Weights of a small GPT-style language model, trained from scratch on English Wikipedia: no biases in attention or MLP.
Each number is 500 + 40 x the weight over its row's rms, rounded and kept within 0 to 999. Layers, rows and columns count from 0. Numbers have three digits each. The size before them is the row's rms in percent of the matrix's.

# layer 3 MLP up, 256x128, rms 0.0775, rows 82-118, columns 0-127
098:448490442481505500445544535470507509487484574496519534510570444525510487456575603499490543480489530516471551509488521533522432408431560508482504552479508495541464452461473466483544604461505510543438578503494481504516485470489487537489467564460494494502576483505412523537540478498539462469501474552558443549482474538556471481563485524507523513554581482558529494528560510478518569442449
096:420559497482490556500487542529481464498569435496468527521476533497523515512476470484478509446593522529494575554474500529561521533560486417491498517474538505543468526508477483440469479572425598520469517477404466479426515519449464560438518537527516482498507535499421484471557593513486470549441504465487500520540458463532513444529482480521504534510566424528517513538496480487508478596474
096:507570468458453515437486497500511492527515479486541412435549469462514498525480528462424576556504546498471529563551506458551575568506500527531484493426558559524501508568447535484454463559500502524478453503482562517518499454488589528505497513477502571549471478451564416532494497509462472531505487524485510500568523429440536429511455540480492480489499560540483453460494544491474408530449
102:411463479466499509478456505522505548471444479482557540484490499537564504542556513479467500511513452495517576423546532547507524502486445482510555486488560482555516432482493493409535536511511526551526464502415538525427499528520433492529452531561513468548529565514499519521522492470522471594483454507561524503444505505473543553436575492558458517489528572529455513605526536475512457571475
094:517512533555445505541506496535499454461447439520539461494421424542515514547461532418513502445563492510540483513500456530484506518490474481454540418495463497483465531470505466400441494480481485592502537537486525528406469517437461453467536479475417458490517421540479499507491444562469491486453477547472541477524496534460492431477471508388487461483483486455509562458474469539503549505433
100:486469469518492503469526471484500473497488495441547488500521463486460530428525445522563481454475446520457514410522478531410551538509523600538481523484535446514499547498592505492468608432541506467513524582456509445492442505485498490549440504489457475542504556430575469575514514478438514486495521478567484476468564488509520474451589488450496481522554458507508474518489523521557470429536
099:525543441487529477441486548474532476434525490491447482490466496397508422490564580482481468517527503507539522557470479574536466492573512509465459487524472503472541451524471520541428604524390470556464424476424499499520456424540493540493487422484504483463497436495468517458481430510484510520418417476536530487465546546494493444480514477516481473503456487499522530470535522514522455471488
097:473452553534563516512439432507514520494401487512474531470486428491556574564516487506486528533541439516508466454497487586493490449495501477492515500573545555496508560423540507507537520544465483536488516555485489479499497521458451511549557542485495505517556542554439506443578511498524499471506564491488505506583609471592460507564485482541495475455503563420470463474507532539529475482453
108:518524468489569476429516556513413442494557544554513500428473433440470528532511470449533547528487471447501496460506495519519536557527500526473492547506517510488529477526463425470474549541538445470491459485489432524523496481500537507457488500497505573487541450514529449442475502461550511495493390553450524484581458510407527437522440551502518529460549466499430487472550487495561586442512
094:504477530534511478474495502512451554455453473535567451533473501441503504402498498544550522516470559496480577474515552539482488562487514458500527529440542514583491522434511528554518509500451454488512521595550584471552492567520539500524485476472490517476454581490506546471467447453580486492415501451527498529476438545561478415417471474540554529502488479475471533492478473462492545509430
115:505536470485549445493467522472483456532501475501512565453464472514502548476531423483517480528432538477570493452444422497513468529448510539527542430465466509534488423520488499565466563504517466494505467542488502523528499472541456499460450486432500459444493501509459511472539507525369493419510514454544488476526469545467472536538514513442574508589533445427547483511469561590557528459478
091:510426463483509453477512449548482487524477436512511558478414504551521478537472526475436512532540528541506451553473473424541484469452541493546554507525494576526513543520471509497464471466482526494498414471422499475502467497519431503484500473542526585496506447460515508506572561457579492438523465508560481412520524492555553543527548554435495511476521579519466513492438434540497508413502
131:522454507467509480505526473542513481499483517582482581528481502509477464556508479556495484488479582523501526486413454486452459553503507555472426599546487446468507532590537438533462540508397528472457554503440470492479536501556522493470470547559503496490516498524473491495480520538506511494506468522394490533439487414444494493417440478482522435487573508537458509568490514465556473493537
102:508422490562454510507437509509438511425479491489545479519548490468492550517458509434490410548486424477460419456490516548474550395471463518518502499511512488475460517521498424471450535529494441510498427496425525477464467531534524558520498572501446506516530513573415480542468514524521492518465525435492545498513511506506534531480565447511459551473446540427499494558482423501518445447469
098:482471455489529489560546538466445452556514505536518573532557502520538459527434580456551493538479579507493495497490463481489459506472573494442581490500520457507482462551571502436469483503515487455450532523458548444532552539510504527557526646524469545471571487508459514579542402544528520452594461486470513508506466456504448537499490513538454516472506494512492513486482511457501518467522
102:529466583586404535493491500476518517519479498493526414489493522497524528524506474505426525489479528459418530513546553552478494505517498436526483571529398522540523522492468497516459469509442549532502563523548525489469584506490531487549505458597484567547512425517460425531534510427442490554528481490521489490512497538481563542474481565517408479516536475527457565516479482477545456524478
107:442540527457513538510534564470502515521447434473475448521502436532547542522503398516522453546494465529466512531463577514561488475530448507456554511462474538404473469490443472505558471449520498466527553465491504499446523549527479519523558478431523533495516520534482441528526511487536555524573488539474466555495520454454589460513529529511511404522545421502529526478546455433487508449570
109:529503587482454520474467498514440541431395504479466532493444511519577518486429488479499471542488518525479508585461527541521451536456563481482542463500459519473504480510529502490485447492487525492587505569494506487520543459472486465514496495469494475400553479551471477527492600523509480532475383405489494493451470465460530527520486584544572452460496516509474484528519463481411462503475
096:479507497493512532492508462507479475504492566520493518513501537493463463484487481506520487449463558495468530469552460576491485499537401518456460518524486455458501520469541499471535479574505551490594471549538519523481497361455483498540433481501482500514527476455468567482439493486540495524491549574414500484488512398511487486403505485524462552494495593544593505554535528513596479489533
085:503442487553473481530515561457558464544543436441530533519587494505503543513560543524515472571579528564446483513475490532520500565459530475560495465565539469538497531446535458494518476479455516521537418521513500487488454465443537513434482510409506525503505486551549475469438551460434445481491441421473516515504551539495449430470465467489448475488561514478552464488445420503465493510496
101:427458527509527559483437511537398437537480454449462528487447545516498533518500555484551483538416495579503529482562519463525507471458438507475500489535537580424536521494469497473482539529515549473489525582490533523437474474540489552517484446448585477481517480409533513516490494502529451502526450503501457450470473572462459497496492478464469489518515499438467410577545557450454492517501
098:516497485418508443531592511515520451605492482494500522486482511525554534495489475550467511592496505566587504521520511547526479517492504511512462465494524509527514508469530464582443466503458513457458540568448525546518559503464376468539413477411499464474490530513539495447554536539523529526473491452453546459445559487460543452551464508473509433492539502506501467514500477530449565464528
103:436559496564440580464530543513465514480483472575463500524484489432537556506519523512506544490548523462442486522469594520559551472484519517494520452488534461465505481508484502587517462567474558551497421493463497473493466413479457502478535432407439529608491547521562525469527506522497515449498481463499487544511440470550443490481423480524558493501483472473490473551492472532497509536426
094:498581482469458523510445491484439502523510508661519506530480584485526513463541526508470512444482473503497487514509488497510551436537546479465478516469458506525515525484451538468469445474481482482469493484502550507427549504537477494545445445543529523510431453537528516555534538464440537470439509553506526489594553519598457481504513454534478498428496543576461545439496451515581488538504
098:494448541520515482560477476512476492484494544435489487489559477516481504481537420515478517480495532492477479463465559478528512501442555500499483482523479577465398516522527524523519521540511505457473502483448407450458481382510511515530510511464528442486519518467499536506480543392540479447647573477529549491480506535500507557546525479566496482518487455456435477512600483543488550542542
093:463567466545508446481470534542486480457489488499514457475513548514483529437517473547451542473485528497553514495470489549434439444416418548501490571451505533545520568524475483496468577459489540497551466555489477496525553557529460530517460544521480535514483580501530538494560559435451564583452509484451537507524505551571463451489527502565489461547497433509512493431504423513466545475480
101:438473459539468539456446399461434445502474478560495428470497542501437453538434468559588484492482471558459419449512462512518506471523560452484509548557477477552481555488483499550509466502565481559489552518569545395524476485498524507508550491559481558493513464516488490497511508508471490473539527523487509461494466573449488470520479572533501449452515480539454492463455462478439443460461
106:532551510592539505589420528498506543448476549462446573460530514518481498540458543473471473505436480454473474525516516488526521478473451453497491543477529503527543539562495486528477437568414552547519478462494506492432479476476482489536537532539523536510528569518540535555497508422481412411531477522511449413498444506483474493603523502437525533489547487488436464491473486528538551523500
103:464379452454496529422484491551564477556508513514504490478489427592552549522470429526573564447494465491524532445539516539565511527391572545425504491530471492460482439557505522503502505442548506451471490450475529469531454500528525527504476417479534533499499534464469533434503505503509537526525501533485494508463561495424501536528504540541522482520510497481518493523441410546514540504514
103:520517503488491412519492524441480531375470507560523584519507456578526485498465510544497553510447438530472552493499539529451439543583450478553503456527422457447558405499571555477508491462506453514481495447458520494513451556528525552538493467533548441556441534455553485495536512523493492494485523517455481511434451462487510520430538518478511523515500504503556552472451528539457513531499
095:456450508481525497489510544492453501525497498530522396517531545457581500495501463490489591504426504494470524480511550451504493511587532493533497572517489489550560499502484495546467548474491496442515550460444472508487531423472396523492474477453542446578510539494501534515563521494523514551512418517513548569537447502454515555548525553500500539501466509522538435560463414499428442438489
100:532448528588445389465526498510465580473432524448444534514524454522491503500401480497542518512490479518491451477499534556454440511470504495542455475541503492563471442507525505526482516545420428466533551545390550497518496478463537514475512540479486488477502536569483482531479500437509513434471565532543497417449492517515484457471499484465446522553479458583529474448542524469497465491539
090:507437428412527510518462499516497451437523504497526456498396530481517528530499522460532473471465519458517459489552530517465463492484513504491432445497515528509489471565419537468496474485527513546522484471469446502531470388505505583453522521460514563471486536496532549597475449458523495429484442568538456477439473488447486439491447537457539496480525528520441450548398522512512493552487
097:504506486543494484464570460425479573475541494511505520468502555505431531378462496511493540420507523632483472495542472515492544475552437458530506522552538450564498541507462434543520482544584503457476510514473546550479438488485546518545493498512455510512465528480530488430471504513559553495485472491519564519526509570528530535516522506499462525513443460490460465408540517529552446437517
095:417482481520587527499503506466517506557500491514529538475488502483486493530462463410521502517442507483529471501532510529537548496445417545531574495516492477545509546535496417535531533585456535519488522493530465447525590448498464508466530503486520491469483564416554525519444467386455497456519399514493530479549474501424413442529427524509541501487458493471530470525514537524490485439518
091:522502540487528482527557527489502490504523484487528477538539518451458493468464542527516564502455498552471499548511478520496466495444492541497497445486542490455417482507540502525498549565487477489606493530421543486498494507522517534515484462522507524484444465390442516528505515412464434489533535469568436514496495515542508533481538517489434485467601507492590413468626549524548542527437
105:544505530504493516545492510538565499473503520482508446524440486544450454469520567478490501502530483486393537518487438526473512513497490428589548461452511429463460434472484459580432507547453519487508492559460452549457526455493504476460404464473497406486453564506458483498523457532503471450588527487514477538520447447515522414514532508511543558530426530505498495542533485480477493442445
# layer 3 MLP down (transposed), 256x128, rms 0.0772, rows 82-117, columns 0-127
095:466492468491428580392500465554536501635547504468501520511507456543529584572423569555514542514492468539487561554451542478503460480459493491584529550549464525461522468471579537567485531508522455508532497510551448529529518523508464520503496492518453477493424457512536495553508525501518485445510509563495515536509574553528524489472446494474471547484492463464487464459523523554503508530552
097:590417588493503434504495482470530484455543544546456437554530527483482441488478522493487491556482528526544462446458525480468437511453533554531530525475500505465588571485499499503556480483545474481566498521488538522553546494496526466538510480507466475454508455517472486511525457435403550486544501571537493453524538421485526523493531569530489504524491496525478517378545557512482500420561
097:530455522475524475452513529485474531461556558499515558513410532511459526498492537574541476468491448479525518438484483551482472444509479459457503483588463480489535498430516481521561510456537437462476550524510460490558509580511439474490449465468535466458532462491464546490531485478541529481507549459472439529478449521528450594481515427527508554546485388418517564558547457461501534500541
095:590533476502432488478506547511489462452487519496510449473528476491533441533543505527541529506583482572483503549411504502479530470483525548474398478506518506495503542526504529574486455524520482593502458520519437434519515433551474561474442470497464559488461441459483513512514503496507430499498484467544525474516503510506450460436431562497536540545552469575511464462562576461505544428440
096:533482482480507477512473477490501511533557569448436524487571583487479512499530507574510461558393482477444533471490513501532464539474517543526447571484468535545555502515489507516519524484477551405522538463509489442525506488507468576492500540516524529515515580400507569502451556493584563532522472521575462553498534469457464539545523537552550544551488498451523466507545503526515418522538
094:496472490478511525543459551498500501511560522531469505519510523518532485546423557465415508553493572551497534605463451482512517504473506451476516474545469501503496502510347531513519429540503494516449513436531442547493588504543499507462549441504486511444489451583479526425470462518540494476422493457466502556531485501467442518561457479562510484451487520496469515504428460488426520525479
100:472484542468460507541493461506468526541508480526527481477559505577509545524484496481549507448475516485502467519584538463472537494427514495499554518455491471494451590498488469450581355469594516456487556525568550468461522573493494434542538550514484466521484558479498480530525563491552485470555563515502504545533483496504522535494464522529507511555525491528473480575517445605438498526462
098:548537484514500530500529550518488505498613497448559439459494485482464461380459573445524500483429577513479539573536479471483451538453549475521467489526478465520484440568479515487457505467551585439518528518505506498490524484584529529470525523550469485463470488513494507527430499479501540493515549497546451523477388524419426484453475537526526555532474487542458515534492452517460509482542
106:475444504458515574514523473508413461483602485452444489489593452551497492493557504494517511482514491477518473529496516448456546496528488575480494473494517530439475491455411506454392494542508494503533534527436481451521490531543537532446503485451499485489480505494517494521511483511611524524596486577429459496556535526536478562466491499524506500424505506434527565503504518512470499570417
098:545536485459513539534531499480560463532577536484403532458506502537473483555557442525419482482547428541512454564446545472501495451456492501489495516537461502427514493554450475504449461484547582538533495480463423527419507460509416534519514477484487498516561468507559471526558560502442483463555492561461562484517534462449528557516541587489466477498491544482518445456530506470509465493524
115:511438506489550470504500534549464520494506539501488615530433524540520547527530478567510525509493470501515541443537502507462514545485482511476539541510516394628518463474488506510432551478465507555498439586450495504487438532500452506527463489483463494489577515519476498503448480471463479511568426465488531537460407554512489529515521542453479480547545414505472491530457557483549588474515
101:509500464492472510545486580474559450485499543509525479502553508415558503487463521519509545496580425405523520478553550505475525528498489535527448466444513441493570440509484563497520537411530511581466567497553520501493453462457531493530439516477556522475552484502558541543532469560499507528407549483486512516484433559439470480528511464552500551442516478517486559511569514473447540527486
116:509505453487505520524541488503488451510511493618491514459462548513538484537412460645471478451449535507466524446483517522547519487477529444477472558552547483442468506545538475501498451503513498488482516477438482530486473514579537483448465546549422422533528524535496449527473583517500499513533511507496543563514412446524506487469479460482481496537515509529446537525515553451521380482512
108:427577493478588477439539511483547478553486496509493505458497540491477449494543485571547512476521460487489568545447488521506435563510509429468497418493470576475522461461539495464507410499586541452496601487517505501471553496539531430470525479517534488464451534442511543427571558495514523514484456523502462524465517506491500468488470504490520506560498437569534543476520580472522471464567
102:556482553535487491462445508499508523500506480504512575506488405553536483472532517499448502474434554566513482576494492547483502548461570490454474569425471427510494567483494515498483559479454487529422531437458407597515474441460465524456547549488518440461490521538504470488504415554546528496449509467513468506529507452522444511452521453513482485547538524573528516569482517485482524474444
105:532558509459553569502445520493505569482530493550492444487514512482565520481530504439480482569512521491405441588537488448525553503514443475531516481553502593543513564535501562535547479556533503489493486459490494528492507505480484614466490518517527443511517528502510533530536439504522546487478579475552459499484488457485429537505513499434498481444590462520504446511515568533407495490429
100:559422434531524466495436438542476477498557483510528547469477547486481455502488579484463532426508541473506481520488446549435505524476581487530491463515548524551507490515565492448471517526458498467433431577497491561522469475493544503503477546551498487516495548504527539465481479534463421479465525482553537457528479583498393520500459472475536550482443606531492472468484519557496501580460
108:486531487523471503550449498521498589531502460469461544515474523504475468468481532437532506579461477539507528573514512531531484526433561484525494480528426474495582494514459566426470461574539499412553477526558539501542569517504468427539533513534524410439559474491434501541498516541491457506457497502411516487506459500478519501591520571483544456469509536528523500506503485489427437537458
101:494508510546542511506463443511499492553458450543471507503562463477517495475422478479478482521549393567495467544464537415466525476467576483573499561482579536493489520466459534560459524454569497497478459460499434569552529577487506527537477529454492486458475558547567493563518511439477543464511507444546492502461514589436553449567478539503530447510459488510496452472504519521499462510532
101:496539505469511560504523466525451494481574494433568476466529499490506536525514494460537537546423482500504522564540445475518497460526480535479491525548501526487532427488552491478453503509444462432511553503484459549499492531448454543559504507620576487598466451444455502538500438604467531503510532488481486479578482515528492495470492567475538529496507470444495557444567443488547507498415
096:439521453452546519435511482473451526555514496477491514620458597509491450498410524550482460524504511510429538520503567478545460485532527492536533480431422550596508516576538504522493550514521506509442533499509419474459536494480501518491504471504534454484482436482533464493530483571415575514515543544513465550482482479491491579554558519541458496434482531502451528510494477508477460532474
104:505519447495483517493531513500515506490481519538502449473452556552475429435562471510494555561471513507503472501549496514545471517509455489469519589494540460537548452510472538472540536531523492570584549467544541525499444552483592399466554473474476484487436462548562470528559462523470510511467544426554545534535558444490521531497527448521449404529501542482534465467484462523557488543567
103:575493464458532491531487463487557440495527520467458543534487547536513498504475481483509457465479501554565534457586447552549494619474553463503463513460475465540453490432548471482455521546543530524495441478477475506486485513499535481501549473532507497488500416458541509526427472508523436555554491494503517429560470477481579471547486589482413516482485503570506551551530509515591498509438
098:489445556546527459462573450519564495456484548395468452463537433478508489503508414487540560545490518525460469492520519482565456494508452587461462485527536530501515467507531466504557540502540531515512507555560483517531441468475501534480525555452456502512555522454483497500501460548518498494613493456458431488441479506403554530540510499499511501572477415499505451548487514503425464502543
101:517472472450469484461507483442488593494554481557527466557384513561477517519527503455524387479447458491484480516412486541618486524538456455523481492487425518622561548450507474531560453434529501561516445486538505460464573488509510529474490499468463502546485510518477483452477470554511516541471507525477462532501508441486518523498568515519515473490532475468480509528440505478485476453491
100:518412476473532579539505492474470480526555519488523547464432491492498477575443487458581472493463537453453491474517542441525604488581537525520516415511487445449505490449490503502535426516507483512436558480506522495530465465547489459484519491486528454483565458502440492507482418523542432454458463455528494514494487486443526509532550478465491508484458564441512508579475600537488465551538
107:532463523507477381592500511528531539537452553465503495514518518494525563548484490416553482519467565520510482490553488418544509455515547472523523533485442487477545463562489451481530585490512520448516486473545452578528522443487472503534477490497468499548503454542504483438496423444486475528484459489524535547520507511390493520502507484502479447597498494475515460543514492574541550440582
102:496433498485464553454501471503457403594510439531594467545525537521506505418528449489536527517519516549531536498476520538440508488521564507475466512527499455478448482450523479484521566463556540470459537527519491517548520540517551456483493490504518463457469440541461494516478510584486566605487544488526534557515557511504522581434496483621530467492437548503529532524495517511453480480524
099:495621542548416438521498521487421503429483474484518487480521566480504512441544560529498465505487447566488529532547558474470491526525442466540524498452561436502488469426483513532472456486491467560549518463519461477502581512501471516476479584531488531469485492494499447509516485530479513551462429436486513548525504524573604477480566458488579494466519506561521578493528543493460480488504
096:490522509465569578495550487492559466552514507518443436536498502514490527502535490508528425467566527484531487446520482449582579517404534467462536554507488524516521618492497444502449527590557489525503531566533467556441462474449538509497473502422470478524522459547473557530470462421488555494536496479471479534524527497573480562525462484452440449518467484457480451462517505489508480468510
097:539478464500466581510485497430544458537543535472517615445458467511441491526498513474534420519505494469421472533491498554521497464480453539475485476481468484477481551519514500441473497512487492486508454462510515432485458601556542473505558542544498528442490497568433523453487476520477497520455557544513505453499586482478471390544467426495517527569553523477492586520474529509536569531504
104:446555528504580602529469521491572543451524528504544487466497555456532512488545518489463480582518499489480551457491502414500509536534466536500547538487461533489515515539492440473473552454555511604497461520579426520522460512538516400515479488496450530502524404441491546483464516542467510555517459499485509531550511465533551522525553461537525518476543534497490604540539521548534461489485
093:596611516516511518479448477500566551542530480467460563521525457556508511524531486517428494602526487487433523531474432427504498524516472508544552541520479516486519447484505424527503530489470521480486498532520509490487537625494474451455509462579500484482487463492545449459488524529513506514486505479415469515521521512561434520536530452463428486558430545458495538466517516485462538491414
101:468475560483519523474449538550516459459496482504426498512474482481546469626562467490525492471523425436492525485466555518494429522427560511511519413479477487439483497463492534493503499487425478568487517547571490443491524515492466529454543441533516538515514476547460543614559525510492450542521488547480451499459487521484425510529486501516571499396535523497542528540480438482453509531496
100:516514532484477500566481548510489413573493482506471463509516508512438516456496558488438528515488438457445473479554489451428474533520471466385454486555496515464515416451495528492527455555568464506479505522506534543475494541545543570547516499518541533552553416502495494509498538634543464549460547474490486508552475538542494524442559457463477483441516568551500520503505448499480488544493
093:545447486482511488517470571482513510480444477523455517538508405485513540509488478511448440536473486473528504523470525484437497466632481511523464566531531495487578505520557491473488461484558497435463464469506502538542527418474446509554452454464453527505529488521476499472510546553538521505471490561489559443551493451469477501541437485468497532512406453478449494563388440533461492515577
# layer 3 MLP gate, 256x128, rms 0.0776, rows 83-118, columns 0-127
102:553557517498452497491529502504545473484482459620471527529431517516498484510520507408522479512503538586501461476427536505512490530532525484482502476499544448517452463491458544538460504491508499448528513468504482444477552446524553518502535534496476510498522520550489449463495460514529453542405470540469525429421448403506547577503499560534509513543456523450451453513497502429517459628513
091:493523551533530519523556440499536429537426486439519536456551493450512492496546481494496541538485497504476499555511487449498442543557530527551497498458548518503442500508441497518491497514469602589496477553483536521468527491489586492503481545560421527538451521516502419546494562528505467486502518520493542564482536485480566404490521493400432448442519543556512546462439514537484491549458
106:510451519546480516451470517534502464430448520475462507454456473476461528480511473542541475453602474507512446517485524516539513461588541471518495540516456451502457509487521492476468473522538502571511502478454523506456478476474501558563442545394410560504490415546385472450574486559599473475464522488486489549517495480573434526483432538538465459470492493487501486491485477525475499494462
098:481524496494507519484472472519509467506435467590514555437449454495578523421563543431505483550492554507562460484534535514549482485514449453517534565434495461525500429528500523530471470488481483542551485523448527577531429423480494494516546488394481545530506497511515492446497471463455512471513522543512535580506511440433456452471497471510459493464473461466483499461465582496574453571529
089:577480556525427468506510551488519540481466528529558470508494563489490534525519562499561472516571468474575492509560528497516511475444493487497546491423512499495518482481485493551537537475469498470518459402523475554564483573533494471463448430485530468432615491529458532501484497456514513541577426538499509448475484527493553525433500500445566605471514501514554494513560539556495515520466
089:558399500545447505506479490506545468468476503433510471544501480516481556462479479464525445522479524546542487461432466465518543538496532569508440503536549516471418446489484505485531592496527560523573483562472567531514482489498523533440500499479465555499483463511478470508509493473538551456568464451526516467466513487528535447501575463413519517483528505453583530458421600454467564530490
102:505541545459491468455572547495464513531595493498491540495474466415535449389546541504405439516481522526555554529564489478494481497496491436454517529468530475532484435514447450457495475556467534519487487417530534558534517545504509518415516572482520449437488519460473421521461560478551473519480540461484489551462496484499499447473482500475564492478501443457464474514454449461452533470524
106:495577497532537490448493493504532555453487515567559549477473456450499508566416490473499524473501528465486484459478514604522516539482439464557486555514421465542477474484559473485544542480458497456511481464509499509491534546447525428484475529512535490525487472505531427502489436456490444500437377473565583519527439495402510424484459491454490524544465508534512471501549488526547513453528
103:522445563501516454437516483480447467484541472467433471523523568491470498537429436543493518531486546532429494549472516502502528501473459504408462565546464502445472426472528484494472525493524596489515506543465469516414472449461495504522494448477404533476527466461509461576467506493557456470555480493477559504470452555481497576539523555536486454511524521552486478480486524518463448480611
100:457488474494478421481489514513544446478604440506522431506558461482528519564553467544588529471502520464452451493532504558447505524455487507537472554493489466570504500456486598520493509497515549458450530534471535410471519546519551505591486512466489483541500477489454531493514520489461483568404504557502494496536526487532522535522473467469527475556443476400514496422527516550430468467498
100:500526507475513447510576457530439508494486493532442503503489519560489521558557466508554405511405582526531445541422422479524487426501466486508540492532449487538482498473562471450508468578448518442554474519474453532514556487501407520491552494485444518483483512545425507505464515508533503474552483543496461472493575443519470518532440554491511516505442576456505484495402509513531530518505
104:429461494417487471464481577467491534467542463467487499468498537546515459478492536532508430488542496481530483478566558467530515515500476533525567458503455557498510534616507489478448460469471480509547452522430507579455465479530542431397438511483478523514456539423489473533521433524490511470442504490537498507479449528487558489478507498504540500586513585457517599526469473476559487505540
107:492542500472535471466442575449542472499494489437449506499462564587511482528554452498451517441535483501444490479453507531490356539522485423449521520454526518526513424470518484501483511481554511494502576431544510447464490518526494464485477474571523485449519493493479529476572544499462475440501448506448502494543502496515557587563389507469456478530458441491468500540519545474494541486515
100:435561462474525473566451466520480499568447512504434508548515520559491637551486509506528491484508559447409490535481488473467479517479449408511471480534516475461447555476494499515467468496468512470546523474543488416438462495507571472506465506532425520441494542509486499491390542507509514514516471515476475524556499489453481454513445561521493564494447540507514471522562436508446538480442
105:522520569472565465477490519533492517461462518465553498528594527517512533449509554545570503571449511499453477515454560471447561504500459487548512473495470482500508503552552478470529455495528525459597456507513461500378536586494429492472445442468563485526526535426520519460496519480498545496486510487437483470504556457543498487464521486471533556531574513464441572501476445526510539574520
091:482470468555555458534532541501479491503526486471465394470535572438458479457507569512510471521468479512517488502500510518561544551574444457470500455459525459464552504504428484567478509554564488481593531490501471430469455550521514507468555442545546552533471578498522458512486479443500485489525546596538516459521560446472562549506498564523433561524532518502554504524523538493450493507459
098:508500504485564501452538527458523534541428551471507485562515490453498559514469525450507498533442482538446589518414524486503527473473483546532516489490490536462427613483517458466551529448515525549437447541556531534475508491493516526501464537499555532513541493472539508565568447526535475474456441511503508520515547512504423477521566417616519450453573491461507555448496491515491500453501
103:530491488501473506554485504472477501488537464416469471466513508532534506522506541567485518480485580464510544487518516478551521481515437526431498446532411454420536425519494502481499459505408544468592489502435517485516441436444456497442495440528492522473434480466520462490479559539574509536481425512512540519440482411500478468481482549524461539407524553483538572533512490475454554523497
097:482428468541491464538443507482556523538429493537464505504448453496491469479508515510488506505537523542429433467513524550498526534464499474562492497478475461547452576481470492538559543507535496553509434522517544506459504463506561482427487499357466495435521517530515459471459561433527405488477494510478552541445549504488493495486498414569460474496499529515558430532435519517454490489582
098:493521502407445545434527467441540514551435558496566491512487510467496482395519467480511506518542509541430547521510536474530483510545526528461565549465499454538486532510534521485542522435486537570525532493528479469463534491492466473551498517503460467456476471526526493542496498448438543515446521535466371587531496445616521551470536564512502498457445490534439496477538475503548493497459
099:543461528489520493479536577508473496478514426423471564468537450510507535500467468512547411477544546549490457495462509521516482491475521504544487442531538561440444515535518436528492471499466416475463452524483452569487524407493484555593436509465528482468537522549505459532497562491586463523467470557443517499468429523485470456499556523452567499470527453505413524471516533452483515507456
110:416547457501462476525489469515512442488548460555522490453436426533564537549454525537500506488525480517510543496452538486480552490463506534466499488436524525512550431492508470543528439512506462469487412474497522473549545449524557483521546551505476485551560529528472529486525463527548387506481519512464508518492465526476397520492447502484537442519543461495538408489481518478442397466590
102:456507526546537469418582485537476502589544537505458474445558530445464450481497522488512553549515471493456468440484489522564522466495557550448490460547461437535471531467466444482530520468491556469467558557499473511494463537522494524476484487448464538456494453464492436435457511536447494553494472574394482449487537542471560497535539517497537495524441483593554571500469520484482458492544
102:527502526483476506473560508530482589474490569595559516507426460515544469582497464520570498524530491479444566500457475532536443500519488466414522545497512463484503538489459408498440491470504550467534522469525526502432549459528527508522506552557395525580454505551455500471537440542458478520470521519440526490493459475519437529513506516545540512416478460444515490520509483501433451469539
093:491437460477487522478531480562500564494552504537491581548555534457479494593502550441484500562495541529521557518470545528524490495480558561511585467549507479500464483475429544475498552574451525472546532466460517499498448515451459512512592472530541465470489473416415415505465451493538542439604490523569523523493493509514499517509543486507504498472492497443506543524521485577541498455473
106:450549544518509535414486505500452541476552517510498534460546501529477509486493561517462535499517503402544449551525527544546528544547437520490505540549429555444468479476559483505549449524554568479460512538498463429429481536457563430500489500529508537532431536526506470597539543447473545453529487445569472530472421509591525496503509548485450559484445519456505510505502509498522465500500
092:473411482462462463487441456491451456518486542553511561503517510486551545432553510527564549516461466553497517560471504456491484578456556539495456504481551507545435441462566463464508465509520578483559453525536449491506524568516552473493532442544489525420505455550580456524486544483472486572499553463532509541540510538516548530513499542545522499482443525487535549489480503527427543425465
108:529576556494404492523475449482441514468460542534455508592483558558522466517554526480524497480518522500493470477545489395518490523512461454486468563546550510496430527508511477526448437494445466516455519458486537485572546479517571418531494500478513494526514481540539517553446539517497432465402483490547537533456466552480462510496512538457578460480509573538544542546463571514466492495516
098:498490490381491500595558492417432438494508436525491465555519522506498562421475513497519453486488541505507494521505478524478524608478516469530444429496426527476557517544571481519449492482491464544541506542483519530512513427520459553534459554510505534524428519464518434575462487532523473460544492465465510470460504466474487553506455464532504479591523552485543471461523426460477500529492
099:543501496497530431530463538505500501494535511451550500460558572533532558491403478519631516514509466504521534521461418524439520551454491547467516533483449514472479459494462545502457485540541537538535593496474490424449472573521484516520471468448489582457565571539468478526520534467475484541527502507495515489449502504501536559500581543570551478524515474557467472429529464465469518515471
103:456487461511381460463518476489506501443471564523468512513493471494464475529393488471480444501511525458546449538511532590461463487476475463503488515462491488533504506455538514545565542498451459497454461566416567548437470529465526536478514525482530486454505538530536471565549531491477472394482561501535486508433537492453455439455448494434460468548475484566519475479463529430493491529549
097:588571471463531562440485555479519471547591459512511471537542431512494529509537512484423445518467485521460534571478431492509487498487495454532500469568452529483489418559512410507517487465482465520501451545531515535496495564513510459428570468524509454462501452515510545474486518575509512487501544486520506467455498508550494520501527550429546513553414479467530501427523554411507461514445
101:521511498510480487476558438423491559576479572489587493446542530510494529408491480539476521543490561576511519501516460489495534461524460485499522572456549521508508505551524447504472534460499516443534518486484488553491538468484536444542467463471491446439490559485516493489428448519497511443493495451492575532539443503434568498466502561444475552599431448548435516497508530489531565457509
097:522497519477430494477467562491462437510476462476492526505466519496472527493466557449429480435528545507452512507502418453457385546506533477419448474563507487544488474467516544460511466498487461491506511487458547562486536539502568517515492488490499495562536465534466514479525501631594485497502505464478470499439422551542517516473526464457478492474526540560476515536585435432481512550445
098:417564532482470497500497473485536509535536475469568450515475470485465489466504566477507566515540552502511510437490499507560508509415532487434518447490494509570444501491455468507489533496436482555544559513439516500552524552526549473471525558474466549434456518452459487492492460429486450458475443466539474495479473515499561529445518516517563544480562559550553452462596577432428488496477
108:493534499523508471480485557524499483480527536549501494470482473505492512561496449423473536555455464501523520442453473484535458444527377468552514510479485462491492495491519503492439593556542562548526432531488518503482463560502500483510427508513452546482398443478477528448547457567556547527549481506514525479519462505639521476496525487489451526534436512505560538518455556565504500441523